{"qk_norm": true, "attn_scale": 0.125, "parallel_block": false, "init_std_qkv": 0.0154, "optimizer": "soap_variant", "steps": 3699}
Each number is 128 + 32 x the weight over its row's rms, rounded and kept within 0 to 255. Layers, rows and columns count from 0. Numbers have three digits each. The size before them is the row's rms in percent of the matrix's.

# layer 2 MLP up, 448x128, rms 0.185, rows 143-249, columns 0-63
103:140081213099090207127141144149093089136147111110169141174105101119182135163118217106126128121165102140168141184090147154151072127161149125091167038042102096116122092192118112149123135125085096
088:088092171136114165089120132120163102114130118151111120123201132147122110088134192101176192098137148090126116131126066177144160107119121206131122088171140145100145136131151139108155136135144095
074:123139065142127074108098113154118167173096139099144115120145134110079089149172186136117172090114103096074085113128137146134097071163154130125138129116134054108141129101108102141137151147174175
073:116066157124102153087115180169090156130160159105147119118071165152136137159167154157165125105099159174085143106102095140083144148117097121167110143123117195102104095209062142100085139141094099
125:134132104119148117126070107109158164164190136110085144094186113149186122132129128151158124183097160120159104137156146095159072103173126140177108140103111099108149137120154096103084086140095145
098:196119142158188123133107149127148124071119111134063121074147102134146105078014121112120139112141081166137153147164159122151116153156128133164187101123107167120172129102132108125110108146163144
099:136099117129135136165176198080142129100087126143153071129142106120073112165114148174109141125157123128173111062158135134174120144056112107137202145137123152160135180096149090105097168096155138
075:158107116202093115118093119185162110177184124103136099099161130110147130160098161159177124114098128091064151189108135115109151109138093094150076074073103062076120079138145143133122097123136181
105:113167150119186114136138098122101195111126109120165130174170146133099115175170125132115115182156079113159114110102141109145137190038126081147139115122129107131075078049126089074142148141115162
098:122114105103138146137132133100105130126107118179119117102145076150135109165093114130100087154081105090172144147104094187225132122170105153140224127106112168047160115131142107148173087106103119
095:119156155132123175138173142166104111085151118108128154153121152074085152170170102095174102137098178118204052194091128084089101139164121190151107141192092150127127114134162111089082144126115142
097:177097143151135154129113154103115158150124124154077157066112140102088082135157105112161091114151211091153110120137174106188109140180123125143085127127144173194071169192181135119111096125194143
067:106196098135154183132118125191130113138080075108144148148089061133140119144101135162124087122087184143126143117136096137138212161173104186138138127109167095125116105157121101138144127091201094
119:072100144142132073072086117174185160153086118148102101181144130187120124139134172126127070124160133182113092157146085137112184124090103062147138099133096162146103084185130090200136132126118184
104:100057164103122173138154154134125137102125075093110123132150145145113144115152151152133113170090129126140157171170163054160134097164121187119096116126113169130100095149172106137145105111054112
094:189140124141151057154145102110160152099131156107101136129168139088163119089088102115153124083110149250143102123141157106142103171201133149135141060121160118071141078131221115177136172119123148
115:099140100111124105153113117111123185188127154088139137109183171134094175081107108127140107127100101137174159105144157159141138136201147112114155122158151056091157167150151108109108137112096092
112:136144109198140077119108100165155151133185140126109198087129175080128165096085107103097070108111169114097141137126083151181148115148136148116117132130103113154130086204122184127079149173122159
115:116105180124106070100118132099058089154129134137114105117156131111117138098118092160108084110149111114151203100137161159157166147148126165086115129154147145175099133150149172154193075070196165
081:100111094099105157126151144113126131116104140063117121102104132109083098117134147137172133133090129153173155144106131154139111151143084096152128112112134126167075150082108165093138089169114174
096:131117123154111133155129094123194161157179093137122134152118154146035142130101146143140105135138161103166119154177143073146186103102207094106147096119131081105095110148156136152133147145152129
080:140152164179114062089088161119135145087131168078126085106123112168112150164065111146132186097083127098127083120109077122120131135165115093123130151088114126126130115166145160105110063140124077
081:100144120146081117154121099044115092082124108110147128143109117100097171090166094094110133151090109098112147121118153138017125124118130145154114143124162160142083170165119113098161161127144079
110:102148175175100098168086160141136179176112118094119105146176070133092153134110157146132113169103146138146142202144189143185116167062065111144117123076190085135129102129123116137118099158094194
085:168131082135049191137163119131111123116163093102098078135160125100085131196122127179081103205153111159154157117138127125149122167173121110102067158141151128118124149113120085152129090082114197
115:148129098079135127089118111159118068052115178158104119126128084146068141110135132105174149192162096121147135120128090125095134101162093153108109075155113156125176185137173144145128088077133068
084:101096121093118134097167078121141106154144181114132148122111121150202177130099141152168080102107104087125105137159204139048106133075123131102152174114112173116140128180167119096130118136131099
081:143103179087097106126151146136139103151112138132157117139144054116169156153119094164082143158067109125125142054129049149119059121169089135116138153160130100086181171126130138065081096113107086
136:150099074117112151166152111107127168139112112076107075173138100140138106068126135100122122164101040122159098148147092161082114124135154138111133082158143134090132125118080151160205080125048158
096:123124067148086144060146151142118116121152102115143162138133126102125060083158155184196145134180087080128184149126114156090124117123112114192082124140146130125178078128099139135105106140119138
129:132094092105059142131131115144112140170140135122085091167119064151106128103112111145117105109126127107158167118173086193154106098122108097087148091080177189160136116177093114143227107102128152
077:120090123136110105083087150130130150123137104148054126139160106066165142165107123174156110185119146109173148135069109147102120113108128105122080098131118152116101126117184072155165051138103132
114:099143069113086091167175151144097127203107070148126125127175099089096158185097122165108120155135142118084151163098162107140101185147090119080118086148106088172139168155147102120145138119140138
082:162141158121125126103149109141070114124133127144170105128184172096083130179082055152110097157148071185095079127089127148116171156085085138104137129130119183131148174159196174100147080153120115
092:152196133124115097106138139072141037155139135130101106120128146092117105152116197119132111099084170130185129080175118096140155188160128144154144078148140105122111167135139150094119100156106121
103:129113105121121066159162169096083098126151110081107163093081127178077131143116122150113151141143140128101124118101085150114098111115175156121097080094102138115141115076098186096221152075148135
092:160141167121131105181139134180184144130114158053145065152116131143122131159155142179169114155105089087108081117157111150074139205187128084150123118169077149101118092089120174067096111090100157
066:104070159162133113146161157107130112095163185096134127077140144104097111083126091068148164148146110103132082147131131119056136157164230179193131139124110136138084105090152122132121106171102180
097:102134108165128125115141115201170142124117145193116092138171107144165135085113059130086060113125117147133058150082083238138181184131123113129141164117119179139137110183124106159167105121092161
073:133176082127041148115125117176167170131159160102151080111077159111144113113154136127135114132104131127087129098141066101116109086140076151098107180102119118132170063154059193123156094157123111
099:140109146108125069136072097164155090124117180118132151110150123099070149104141158119075135150151119145127082110117142111117137151152093171122134157112135104135136131105065091155133131112190142
114:162130155065050165096166144114121108121132169120104144105099158071096102127146175161133157130122138141105085078099114134121080180151077111123105098132176105174121129107145124131116148185122130
100:118073087087109152107146126095109187155122080114104163105053129075159133142181073137113134054143169145108158163175139113148159118134148130167094177149099167150138166106092107126082119175100104
102:139097158108164172166111134175139148144180162118080134146128117104148163121083054109141149107106134087098153157166135200120111153105075184122174164117150160093124139130154140070137134140111172
084:108143184091135109179122136115153129152116145157126137110167118140110171179183140113081168088141120114172071159140111169199133150101151142127107096153177096100114140164122144072129186018113128
107:108124109120157080149128171123127136190141128090109077162114122117073141204141184126093093094077142139183155146102119116057169152123126113130104115158122128108114112111174106110124146129189192
089:100115107131165120188132169136197062185152136152192130164192112127164099113125123115091143202151110109106096097098106137154135111124161070142126156141160171146103135123169060115095131173086108
077:131097101100111188078221177146121122046118103167125100147146174135161081136114086171129128119122110130102103077210152127132096174145126079143102192150129192169163119121161143180129098136091086
095:098113072157130115121148163072158135137172156140087138067079114043124127183089169164161098148180120150151142125146118125159094103183140125156180077131140124156111146135111097109149143160080160
095:101106116116109165148092180110126095100127074178115186137104181113100094109094121101122125180115092070176092188165166094101171162142149112124184146115084137155156082140158085153071157097120180
100:114083134104123107083120170120111076152159118131131097211097130105159091174116200064129127125119073080123081138160078103138120113123168100162093143093117046130096158152095104121166136118108114
093:079115109134154144118083182165151102165181163101063130149120135111066188119150130114153078082122201149092187184117129148145145168094128176128113145151104119188116193117105173160137103130136119
107:138083108138170143118108147129127159145133104205093136125187106104131154133089163102119123165087123118153062105070167134120151135218161047123178126082148147099149094197123176127174123125116136
075:145130121186150154114164081131116127133115084126082103149151108092105123153159167115151149079165165118125107141189108107134172101109155111097044122151096136137097116091114147149106107108115182
098:140152165097096175148117182118187097092129164136097218113153140108127097105108134149086082139094121183155112107202109209148117133142117151131113148117157121116105142129101143119124134105127134
103:148087118169163140098133151119066158088169110165116193159109129104170101177167143158096128156106088117165077128147130122128168150079171077128086157223116134119076099111108125061142080126080097
099:154138085148099133122132189075123113146105148120113092183179106165088089157106139179132092101183079109132112174137120136159173124142149097158095167159130050098124142084152168134124084104121096
114:089133127112155154155156088124047118105135163147117148148135133097116081153174070112171146088117113097127130119119117094114150196135122161169094199104100168087136167154095079125079137102128146
111:137105144056139113152138141094153098143134106128092150151061123170128087128173142141123160059125148126100077080172178087073056157141101094106102116139093128112135106107126121128143165123081099
102:121154079156163142163187144114095150140142099127093100084110122066082060169132126139101097108135134149171165208145106109098178148098096163119082105111120112162107152091106099097126134167142102
122:139128117159152119152161179125143143120181103096152160104121179145055134176132128132091127128184115147152140095171109138133115121096102140103072193146167132169124196104151204109194151131152156
077:115133060065110121147161170083149078150157111102180145184124120139095176125104101048154114151129088093146138114159104132144101081108068135149116152053111113156117151157088173104177138135177173
111:107099112093167103127149051161142095146148149131074086224155127152095118105160100114143136109184130127070138117115147165134154124150089118187078166140185152080154133209147134105113082108118106
110:155110171134119141184122113159132129124154143136106083186185108114077176129099148136112146093118086129061102135189082147155177149185109151074141168116168164132142165151139124131169105108129151
088:146146147173086066113132137102116103144103167107123135164152128132176136178181129126079179117179122179120126121129146121138182135178166150154147150124022127122075077146126105167094085146099130
096:128113187110098164133142130095130151167076152158152153103125054156142059150140074158136108094161119106137174146125114121184072152158140164087170135121171140077151075157126151127128069118173086
089:093105137140156176163147172123124128065135124124124155121068112136067139088139114187094141167049152174125181097179137110102127210212139122166139141164098159125128124156147074099130096120105128
091:159143158099126093092116154180140078128155180128126054161147139191142098106152122134137174094134167163141131118184060123183088148103118149100115129141125122119219080110145048141098084114111113
143:127074095177119090217132155102102179111162135160107082126119138112176171120125119084140129138142119064151125109164133140142152147172148104087154101099173132160165147128139123185150122194086132
100:152160139145096097139099122131102086081090062099139156123102087168123132213144112093103155134094139123145066119112126122111152134165114084078100143079110109097059127205145154145131137115116128
109:142094200137135097127133109145149114075118219171076122159121182130144110126103125207133166052121148124110152113091078147156144151130125138092144110143160183095101075118150109145137114123131101
098:135157125157131127097135171110127185158168138124139105179121142168121151096133133136091127036100159138088115136153130144166118129142111108096039149110155126133097149117103148177115065094155091
094:122091103118144098157106190104100099085136157077104194134167127123137140154126077171155133129157097162138127095080167125163136206065102117120128206072135105153097104170142167136105142119105167
082:109169147127153120194109131147123152119142172159123159122164102114095178085127188082131109088132101149091160187127123119110101138106134157163137093125105154130101137110163088127115142107194096
117:139145089136121101133095120091140084118185088162114153087122142140098138140142133176152129131154064133098111124129135167176123137194074068122128120111150140134164125175118158128077106089195130
082:091121140056100143104176143119172144188158096129134148137143122176094070158168119115120132186148098135093101085195083186159142163149073159084150116134150134095125121184143182087165113160119136
102:156150088145157139164115130090136182178142162134160130100127126094148110073089164145201094098133173101192088186147131128147140140138126147159163106113115151119082162161171128123079183133128088
087:129142146107143107088068086152137103102158100168157087170139083174140127160105170113148150144179148101068099123146147169159154058169153105148179144187137200125087135178155152137102119095087074
109:174046056118135162176108134127117131123162157167086111131115191127165088141111110118108146156124086145141106132108144091074148180164166109183130144136149125121093133145105107116122109110123132
090:113108071123110088206059164142153135109114113141143059119132117175090051133163126144143120074128141132167133099162153102112147152181201115129112145098091120086143135126164172197107124058171150
097:129091138155111136077183147137136125160143163128145144167125100071102103145091103070128173134126137170194108101162143116122120165134099169128126138171098174154065075081184145144117147134050175
080:095066146136167181180103090159138115155111172123174143119122169139142103145133155105139053147138121138086098140131062122146137145055109176118130099093092118076122118140132078153125076129159170
089:123074114143119110141114141168169152175175200131139123157135109154133119158165166086077129111121131162094138099169130154129129125153105137141132175122110168161136106061099147145143139191132129
114:118117142123116103136090157178105136117162148159104145068116126134152084153132123093138128116097137124148166126145172080161195155196125121175115123179081129112036078129155117065126146154117140
087:071114104174175173136159140147120132132144074092113135145162116114123133208143112121114088151112098144140161119131049134093209134081101149103142159145167120142121192156101090075142094140128126
105:099089144159149169139134091068139145159133145099139130141098195094090133143125093135132065158093136156100162107131119112148104158075181147148108130117152121103121098182140164118155158107099120
100:138105084176132160084137137125171091138114132088100094131139106143093130108109127122170127088083129109169120105153133118123110124118174084157125173092071079145091094093107135171149090152137075
112:160189153106150186113127109129125101188171096111115122085123100091134176107140136144138136094070123137102163069139068154181112128122155117103075166057103156134154133176126154101098094156115151
115:081127078124118113100093146090176101155109137102064152186114099168073106129094111181148124117189138090157106174141125108139116056097103125140080093143130174121137153114174122156134078120150100
099:105071116087115129178104113164156117165122121106119143092174077126124138151144141161129123167146185114163117097095145128166127077202134180125118097121136172158087127117233097120109158169108155
121:113095139112072091142146127057160143165178107071125118156020193131112074132123142045108182125157197066097108061153137113139128143131195152112158183140136159130141133102109125136110135127090115
093:133151090161111115146151111142089142112192137191106157126172153100114159160178133076143111127109118163094094109119114177146153122109168139145125122191138105143105132162120153117172125140086133
104:125085133066162094186141120187119143118069139099098153128139142102062168154128134086163084132164149089140074119210190122150103126171132149112101099126143161154124147125072111091106115113149124
126:110157157083117101164142114127153111145102118153135087161147134094109117126158189129161165097146065158094166073150127125106074172141147155068149129120102092122125163125137087149079113116147152
085:140162113189173155164141163104111175121156160085127115157111133157127110113181148183067137163134143128105179142139084137095130109139144147094124148084153104112161103110138143145142136148124086
107:081073149124152097114119096106087131136138084100095115064097136072047180112088142117142133130179162139129145086152159117088103088133142095162120120096142111185116141137148075089116158134192148
093:194150130135119127134084077066165106118144140109084126144089150124072124129128066118174088113155148090148103071134094158156166132064130181066110100065111157105167085134152117128121080073173148
114:108149071124130107180071122168186140143133153118148086160110080080156085132130137134110133133102114131131154110090132142101160098115100115156084136137117113069117127127107087177130140124126079
129:110133132127092135099127090134162172125174201157169123106123119156116092099158112125124169149146141108101111057165142168131097106190142091138136177084173139157083085121106137133137111093121196
101:155147129123171095176098179110101070122205162170123130111101069158118185134136131101160142144152091154069096081085114153188104086167145155156115106121170141101090085084142134118119168120204138
101:165124066144088118121145156165128174144140150161141132066137080134116125118184132112132131026153140151079091054082120178188135108145135176154099152112153114142119105166194116148125147098120154
086:163142147111154120097062149142135166134148141132115114123080148150125143093073117136179114134144118086113103142114061114119110169083132122189137158135188148128114129141134137164124093134159154
111:185088142123101166147194143123103157082163163103117080084131119132107110123149115163130128115167123225073145119079071096114140135172143130137136083118148160117136114160079145151105068115167177
103:075082144105164128056154172121087168136181124103141124110132172130124136193121150143137103123110139163164174179098106188094123112080122125123160148177100131174106141083167117156195097106102093
094:116098087108109128095160179190129113118112132093104144095158076122095077123130133108174134165090191086092116198110057114108151113094068144147139108139152121145113081065067142111119113138118112
117:116154167170086158191122094118100097131069132117074162122168081095062146088082089150165175181129145151145151145165140116129075134153148184090102130144121145153140116103165165154100049175117133
079:095149141153089139161167116129137157127060070086151159152151105074099063160074150126124101156090050164127155131116096156113142187072083136116136148131093080147140097135147147144139121114099136
# layer 2 MLP down (transposed), 448x128, rms 0.164, rows 143-249, columns 0-63
106:188134136147103159109113122137145092085115094074144144175143082162135116167142197093106114098114114098101178132119198096134100081110152193121159042150111210102076081100137157186183157137123111
092:074134145126142105120173130169103135103125107122179122093136157169121141089081103156131110122113126103097151103089100109115155079110088154119113133091168123161157152096072094108155066107086099
072:121154144100122112128162147071221128096129114045112149118143119103138172154117082126183163098100122122101133092151141100070097129143147137121195164154159127201139119143132103156147151170130182
076:096058141159160144069154117054144121143102170129127134140179153133103123117103129166158121115168106108143122140164154090098097155115165147096112143118129124153169159100139122130157090092121143
129:177155101160085137113119120096146121102133149128084130109075156200138086141124167077080107165077107089139126152153119143136126090115152103137157197162095143110112123128147168167145124138064062
094:142139113106165128090190091103129142127130108144077117110093131155138158083154101131142134126208161156201138134127163081090124129140104145120116090113116153114138190074120154106070174111130189
090:168134168095116093167081142121104140164186121127141111089123187155077140059119138151165135100147153084084142165122135148117174147139058125098109138155085121078145172147097160144150137131123065
083:147116074090066109092086152043187094147153182175143122130179127132149100134148115155164103014134141128111173150136189142130127106079143122148131152175112096141157126105110180174127108126153122
099:150068135150084171069131116116103098138160107135071114127162085074126103156155125094185120081144091143089134157116115130107061122135137139141120138125105114195164202099102154160105144095171143
101:126123105098176121123157073124103180134103151120083078163122180108154171080127176152093129185107083099138143136173131167108093152113168119073143175112157132152146134069089056127121126133144197
107:192108145133116149093085134117172104149111146199103120090101156083129048101181140035125168098132164124109096111083174146125113118111123144139170196171141133114101143113106130130048142081119109
105:110105126177071126121123088118106150135150140155122148069153146145144196120068126149198102096124147101139175109102081064133160111122097155161124162093150192124139127132086113140108105135182125
069:188144127055182085167130128132143172113141186151149115152163111079134085175152113119118159164155096187158077065170155145077135083117145152150155131121186078168161137097212139088127114154132052
099:127145162093126183104160098092121096161117174132162134106155137078112139092138049108103165109105098102111150108089124102152082102080072092164115098136105140117143145090098141136115123207127115
093:131103134181135133150092095161092071114175134118161118155087099124160151135096130176131174103109115054113057125076127117121127178128119064155088161135136177178086096108079147102116098058117115
096:111153131074135090136129200119109121129118106148155164078119098154146125180174108061151136120124099177157103181189148123121086179119127155153094166111156103165088152128098112147124107175086116
109:080163181069176079123092116113142169129106089165146145071050104136142119157159151121093106141153159080135150175107112083136078076157144107115161114065169135112165095113133072142176177206144102
103:183104121119179169146077132107090113147134113076092082134149138222104141177125128141147144143162148141120181074052167119114121107111126108171137068129194197119160140065068139069139133105112122
113:163149166163096076104111133139105187158103092088119121161087132116163102109184122107112153108099151151159153070111161125137138096127115154057050115149133092113129097096111103093074138086092047
080:109111111158123155142141148168155113113061147095173140037111151136049118100120129151157129129137174141148102162117137157118150090105127109081149129097082066165149109175100175144192121192130151
103:148164111142073135114123104106099161122134151143134116118134155162090140103153122078167106157095148066115175140108170108141082114066068115122121138122135166135099165068099080154121184124077182
102:134118132137144167086156187134113155127114145058109116158126128149117103092086078098090204094081171136203156115167092090123143173123120071109119142065123159084158168135124106124094136150174138
089:087165109042137083106198108103113078066146098078101126168135136133187145102091105157169099106093169040154092082123093081170144130108092121135157125145148163106114169059113103123120114159055077
105:140119140109091117083125107150142128150105106136192113177117194098187109193118143173101127079143177168122124165130102109125183119176160130146110130159135157062105135161063137119111136038129083
090:153137112173084139155132170141132135104146158076103196133154156092108154064135174136138105144116140186178145166153083198132177127170171112130099138092140103085073117158094090168183173108075132
118:169134107135105139099137055155103079099139168144131151131144096089087100074151133111169162162166144113061154094169157101106154120106127116122171108165065133096141172102133152153075114123107099
089:223111159164133106119133127101165117109086101182153163114065149137131110118166069117073130104156147138117114138161123158202144166138158181134153109127097148109103132103052132107122077091124150
085:152108093114157162115172186208103109129033116140164113158100130102147045121127159131147154116082123083059121139149094071137142099125134135124153135178125110134143188146220114120069106102129144
105:105138132143187114146142136184157141194093122143153143127105162127200181166136084158140138182136197113070138126118126144170087107181160104141071168128195165148145165144117167100071210127163097
101:155109079123067157106173144165088129139124140137118094183167098109096116133123187109169140087110129107150169144105135170163140120087126172147102115125157131111179130177078154148118131087100101
124:096090081100053138143083099127119117183089156129103071145094116137162151090125111125119141182065185123179173156141139135138173136135108108129072075121147148112161161140094088119141130095077139
087:080108095166125154182105147126183155148105049130152094132111081061187175143096093180123103123107156121096203108119167140175117085150117098169091126148121116123152130126108109170132132138128131
115:209088126151085077165191167140181095157088152139114137132141116190188091142168117153121128089204136177176108104097122102163176156130134147121125103131185129136146130148138131141144184159156126
081:140098152112061173156094128175169208114134134103171120163077155155172125140184205147108167161142149101142127197167085122188114117157153136108103132071113152113169170107143120172153192158144165
095:134059191093095121139110145111164180124135096100133139118149102149131110147148133091165114135118173125133125093155131116132173109101110176112158100125176124153156123173101109141161145158131098
111:099096114067098149116156067074097115140105121071118086097177108109230158182152144178151175084096152158096168154140128083143150098137099102109156112141135165124146140121142135127114135147117104
096:125089129147196178189143111171104075146145142104160108139145175148093154137180101150107143153127105054124099121156125172130122137119133118132082170192139139146114153138115173142110078116107122
077:126156099125129167135166141118163139055150088104085155127140153087100102134136117114120090132146126076062136125098090111140179136112116113137133131119143066097121055131150113114210093072133066
099:135128125070151159072140160187113116136086123134086050076168097107155067101137167128134172094177136119100103088081123156124076112088119092122123174142154147102158141126133160137175090151127157
077:130099150105101110159128101123165156127197132101162099112100187144149131147170155117144126068157094125163077165117059144153099116171127076090106067094135067120136122124074091082109123163095129
104:144075068136124091134104078107092147108109114091114168141139094116181109111110085143142091085128132088119172085094126122174143077095087100109088127148115112083042124126116090130122079129100084
104:138119102186188139121163145155127151147120094119110074168120120164171171131127126161133104108145142081191168139150141059147160121174179147057133075087106149089143133144132147131188133114077142
083:162171160144146092149118085100146046090140133135133144131178160172070115179086179118124101170154069147141106136158094121084115068162153087082167118067118128067134078120152153122158145053115070
102:116138130136135208143134124068122133152119100072109196129163113132124121072136153121080142081145036078146121114124181168121156161152112116119098111138105161116117110114076071158157137110148138
094:146128138108184137138127150100118125151133132188107133123137166093120193107061115159087173104135154145119105081181091113134113124167042103124093126114090109118112191164099130114147117050142137
105:184203116129134172074136094148131120090172177132126119091123120099108102092158125072072170101115118090154170130111167119138130100147091116159058176087117174122119166143077132128109157114129057
092:147119140153146090133097152107191061208120140127133137116219100134163068112145101135163147132135111122120117085179156121078079169123122124138155144143105112165147137091120121143167125078135146
079:063166135142075164129092092133194123105105105106060167130120176098115110106106229122118066144177157134108128159169156120145128149124153122189104106176101145131095129091076112100111102117118125
099:132160134177165134096174172095153077113135142108153115092139135057166137113124155139112121103057185107133134113127140132116084127158108107162110094140156183122116152078069119132109098200159134
093:146113162103166128165124143133096157130097160122215145169066133158158160115059147110143110219123142100153145138076137077127137089180111130123172163165089097149156137130130129062124174115160095
103:115171137154142085065103126133109044129135109162144152098103138147102113143167171099101225167144082067134107138111129137127157149150163111176063073099125081104156177142101086126191124163111115
097:073111150113113138039018200148181108128177138157139150123133108145154139185141080122144113103150120153080135128108133121131135165108187131143126141076144134113057159150130199108134115106122170
099:171149149133133067147120143180133154125075176160140059157149156069135097086121131124112164201107093190141150141163161083114100134063118123095139143148132092144128107128079192149156200151158127
081:093141096155150126183132133192106104120120091098120116150124154069079156115082115143155148140172186126133123167132168088165100096156084116172178102126165143129127071092141110103099123126087149
108:116133153131114122099116195096189099106142184109113151128129148130154121079118084115084152167087143128125182086142047156158179145131078085153102145086145130145132177136186115163150115127136110
116:125157140120149168161138152186071075188160150133119111140089172124155135082177132104131124133126090163115078093135178174164122139179183030115168163120147120098114147107112111109087130089082121
109:180119122110195145122125053162156116117094145162119109129094169134134186081125106148095131117058136144078087148119110104195124137115140180059122104153107163127164117125118198122116152150163162
115:088128140146145129118203103125074136098114162122071155092113151147162121145150119122164105062175143175154118098085167110094134200109105110140125188094121116058095115152041082153042161149148083
094:118128081137062090129112051147097076135139167101135129100107109177209177099133126141157073134152164173107082078126117126141125122086177136145118110119129133135088160161131127114136147128091168
105:144233114168083085153123148111105162173118111132138101121127086079110124097143119081136122103138094112172096064133175113129092134142178108099093137084139116124061122132148126177071118105130074
105:157117161114119166153109052108097162144124230115064146152153160085153137152113122117128138138117122160138156133151123126159144079044080122085071155102123139146137106101106079171126168141097110
087:118092127066078112129128099166057158110093132148095103138103145134157054116129103131134147098114108110156068061041129165107088139113156133150184108082144117143145111069157141108123128136188060
115:085118147152185175123170098173095108170125151102094099144117164135138089080121123135202113111139161166165107161109178127044139164131116135135122128095167080080174116184172175134093100175129139
119:165101162151142146187098105174082152139117131103123112183184147111095161148079119151079139115122044115122121096174115130148123162155074138094186134159119165105144144155117105106221093135148114
087:173124101150118080116123138156184180077088135148125100131105098090225109063120138144128166122085105162120092139116177152114095121115099130115147108122095196096083073114145155161103135169104083
108:134134128081101130099127079115102169147099144153136167117134036102105124124142134113186135122140089125145187132155087162122129104160152166133089109173133143167145100152117112137050103060095109
095:094190147126139180135161201141178111088113093179148152165095092112072158116148138148137181173101121100118132159160184099061085156157128121213152114125083167150101132138177070171158094138117150
084:114087095183106186171117069081067162087150057148128207113113205139121131134124132151149128123117125113143148089139165132097120170097084061157128057122134088153130123137133147128176120150110103
129:182040147218138117180122073161105150151090090086071144130117100125171101133102134112113107185128158105168149141123090118107146137132133138071113138094138099157132142160156150102109153149118178
105:133109093082118108120113174169133179111160128101164161100112120156149144143163099117116156110126108120136165119178177116191103115138108056103113133117146066115147114143114141087080135077146108
116:134051182101107085128104111129101110097137159195177164123091103119117099131059108204143130106164134118153177108117064086108122144082091136095144082138146143123089101113132056165135092126137080
099:145125168173096119079077115093043128119087141146150112134151072119128112140123069120104068138118173120094114113131159095181145128116122114095113127091135100170158167124104110175104176082180081
096:086079163104128152136185189158104119132120137082029142074097128108138118119098103059132092107138161137122140124107087154095127104090120108176119149088142117117114206109122147214190074114129144
092:159091135177138101175089125152100104134109102118068149088127106158134123120100141106088112096093156131184085115060115173106170090118112119163072173056169070124139089132145090089100165102176130
093:148073099139162131102172141171094124164056157109149128170125141049125146118162143127052095189093151072109157076112118115128131089126134106174123107125131135094089102137118122144129170157163110
090:147162105127092111124152122115155119174139123136112148148096144129140134130074143070125147126069109095170111136133101192111100172119137133107168091098212070094128158162139136145105110170170161
128:149142075096111150149106096126101155138089123138185158133120121097187112108139121197201123120165102095165119144109126100118105061150167105114167150132119112175074099117138114131082210130126108
087:157111109148162089112167094137157120132106118099086146126176099142102088174073106058112168144132173151156131150139099105102053134150172112107142112107124125188118140094101176133163090103148131
115:214133152130186106113177168165107159179172097086126135151157051195150134186112173079181104139113108115126132149119157136167168097133114133152130146131070088170167118159139085088153199133099119
097:080107061171146100142083128132106127129127142144172118113160162183120108099127189153099150082151086133175131154101178089149156141140142121137086137123101117155124122099104141188079154071113178
100:139072145142087079122131099138147115126077190173143125160120137116138159112146093191149125170200108141172139154155098100083164148081139116160151119119161081117121154114132099101112114156107106
085:110165116090178190135093136132159125113147155135132167081101163171182113113142113093070093082134122128098132173167065114120111130115168169148113110044138180145152145163133127138149152165111140
076:123081148092124111099155128136164179116197143119142135170173074156164148120127061134125133071158121125141150181139147179137097082114148148130187132118101112155177084106097087153140144164155136
119:114124140086166132127090092172135121131164132158130141164113071130080155139166094146175166105149145124142102133087128115143164081130149118148186222150086131168086097123116085054123139108162135
100:126188117108151156146113160109135085097046117125118121120113115155180117097109177126153130096182174112162114142164188135144083133105163172145113100149094136171074127133128132166145190128147150
113:099089148088184040104147104123192134139082160143117115145141145113134130121127154123072091212145137115114136086126115114121120127081142091125172133162131152187077086107125095109154125173140134
099:115052049144091075185078170092111096120161178133054144064117077169176101155084098170136112137086121111142126144149152124157145141087149103132124096087094168121150126104147109122154109187092137
088:175104156125184139118103109105126107133134102132139102101156110101201149123174080144131125132117136226113103103119150141152162161134120121200100100069159161066109162176144120107166194103149113
110:143123153199142137168146133143180096115175115179153135113162147101132129106156121092136127131119170079149110141176099084111134100144134164115141168107146073082163171131106094044069163111147097
097:127127160160082110118124111153108170062215151096162132151113093136136141126201102145116120120180109133142086180184163083118155100122155097123164134137145088102098117090098135128125148112075100
129:096111159138075162125170138078126118145159112142096162161083135170129117057166181078109174139133199106075153102170136133164161141204194174116133208164102108128098092102158167144148122106145120
069:116085177094167113055092144137133084131102125068135087172101122123098092140131064172077137108119143088190150066089117066083158131107166136137110156115088105153148118104105104107153086096134077
114:100103152059140133160130076152122144096137176121134161134162171099116180092193073156154112130160163138119118072155149108138106114138148151107163061089141191111117193099097086077109139126158180
112:096125129181141200158139101149093121106114163116176136094119136112144149152168141136124097151090123144103166185093109136147183077179165142150149091169099146109092138093150162133073166111127147
095:154111116106128143127144194092132114174144092161159162136065123097150077082175127187088127139123125120181126089107073131095173112127110146153092132152103111115088072131146090076129158138100176
095:163116129161085198162120112124139139151130168104143154159123140170168123168129106157104127113076100185161116156169089164167202117171126125166095155110147107154157099164092135102058138111104112
097:093212135134173105159132131115134063146081110114116127111110112138109144099106152150124122113189086077106145126123134159109040084103074149102143062067121214147152160130171074121169159148134107
115:139131100127130091186088127148185182137186145132174086133094043142139133118131083145160160120092093102124104138102116104104107095109094144121110092112159167103114093103141095117107133136123118
119:198141171114114058128143091185109139154117147087065167087101104157107118052129108148107143123113211179148183123103183106120104109146120144129071148149126083214129118097084064079157201137094147
099:134123111093173081169141106139093068132160151146176135162109062080116137147119093111126157161157151113065159129080138148185126126115152121135198193143119183095105084183089075111130189070141100
113:108135118129141106097210191111109153057093111097132139118061109101122139188179166104178151132165085073146084057113104131159141120129184136132091138162151070080108031143117154166193137093112162
091:071094152183130081102149112182166145160125130121124087150130121077097129142143107128101152060130139180107147131075128156123088108078108124122117152152148126117121125142096126086084106117145143
097:144114180157139108107119147175191175171104120127179134109127196147128071095162110112167121165049190110157120121091114172168149096131132120159086177216128148152134126143099144085114147071167106
097:186104186137127131176098088144062147172092130140154105150101107070118136100149143139162144140162133164129082091107153080116114094149096119108097084085125129144160087159145083115114151180152147
098:044156107096129132096115160138172132082134135084136094119167075167119152129173146152136103134107126066102152110142052090088124095142121144122216080196100092116138104131150127140162106150134106
111:124136122119029152104122118166127058156126097155199141122088140105138139096169097154107169105179151105112118125103099075157124121138090075199105143139124160172076156108142130158122122102130148
084:137077151126159118123068115112157148130132154140171187165119078132080141127135215128117071164142087154128146146100136109136118147186116086135114032165110152131086083119160092145107135086109162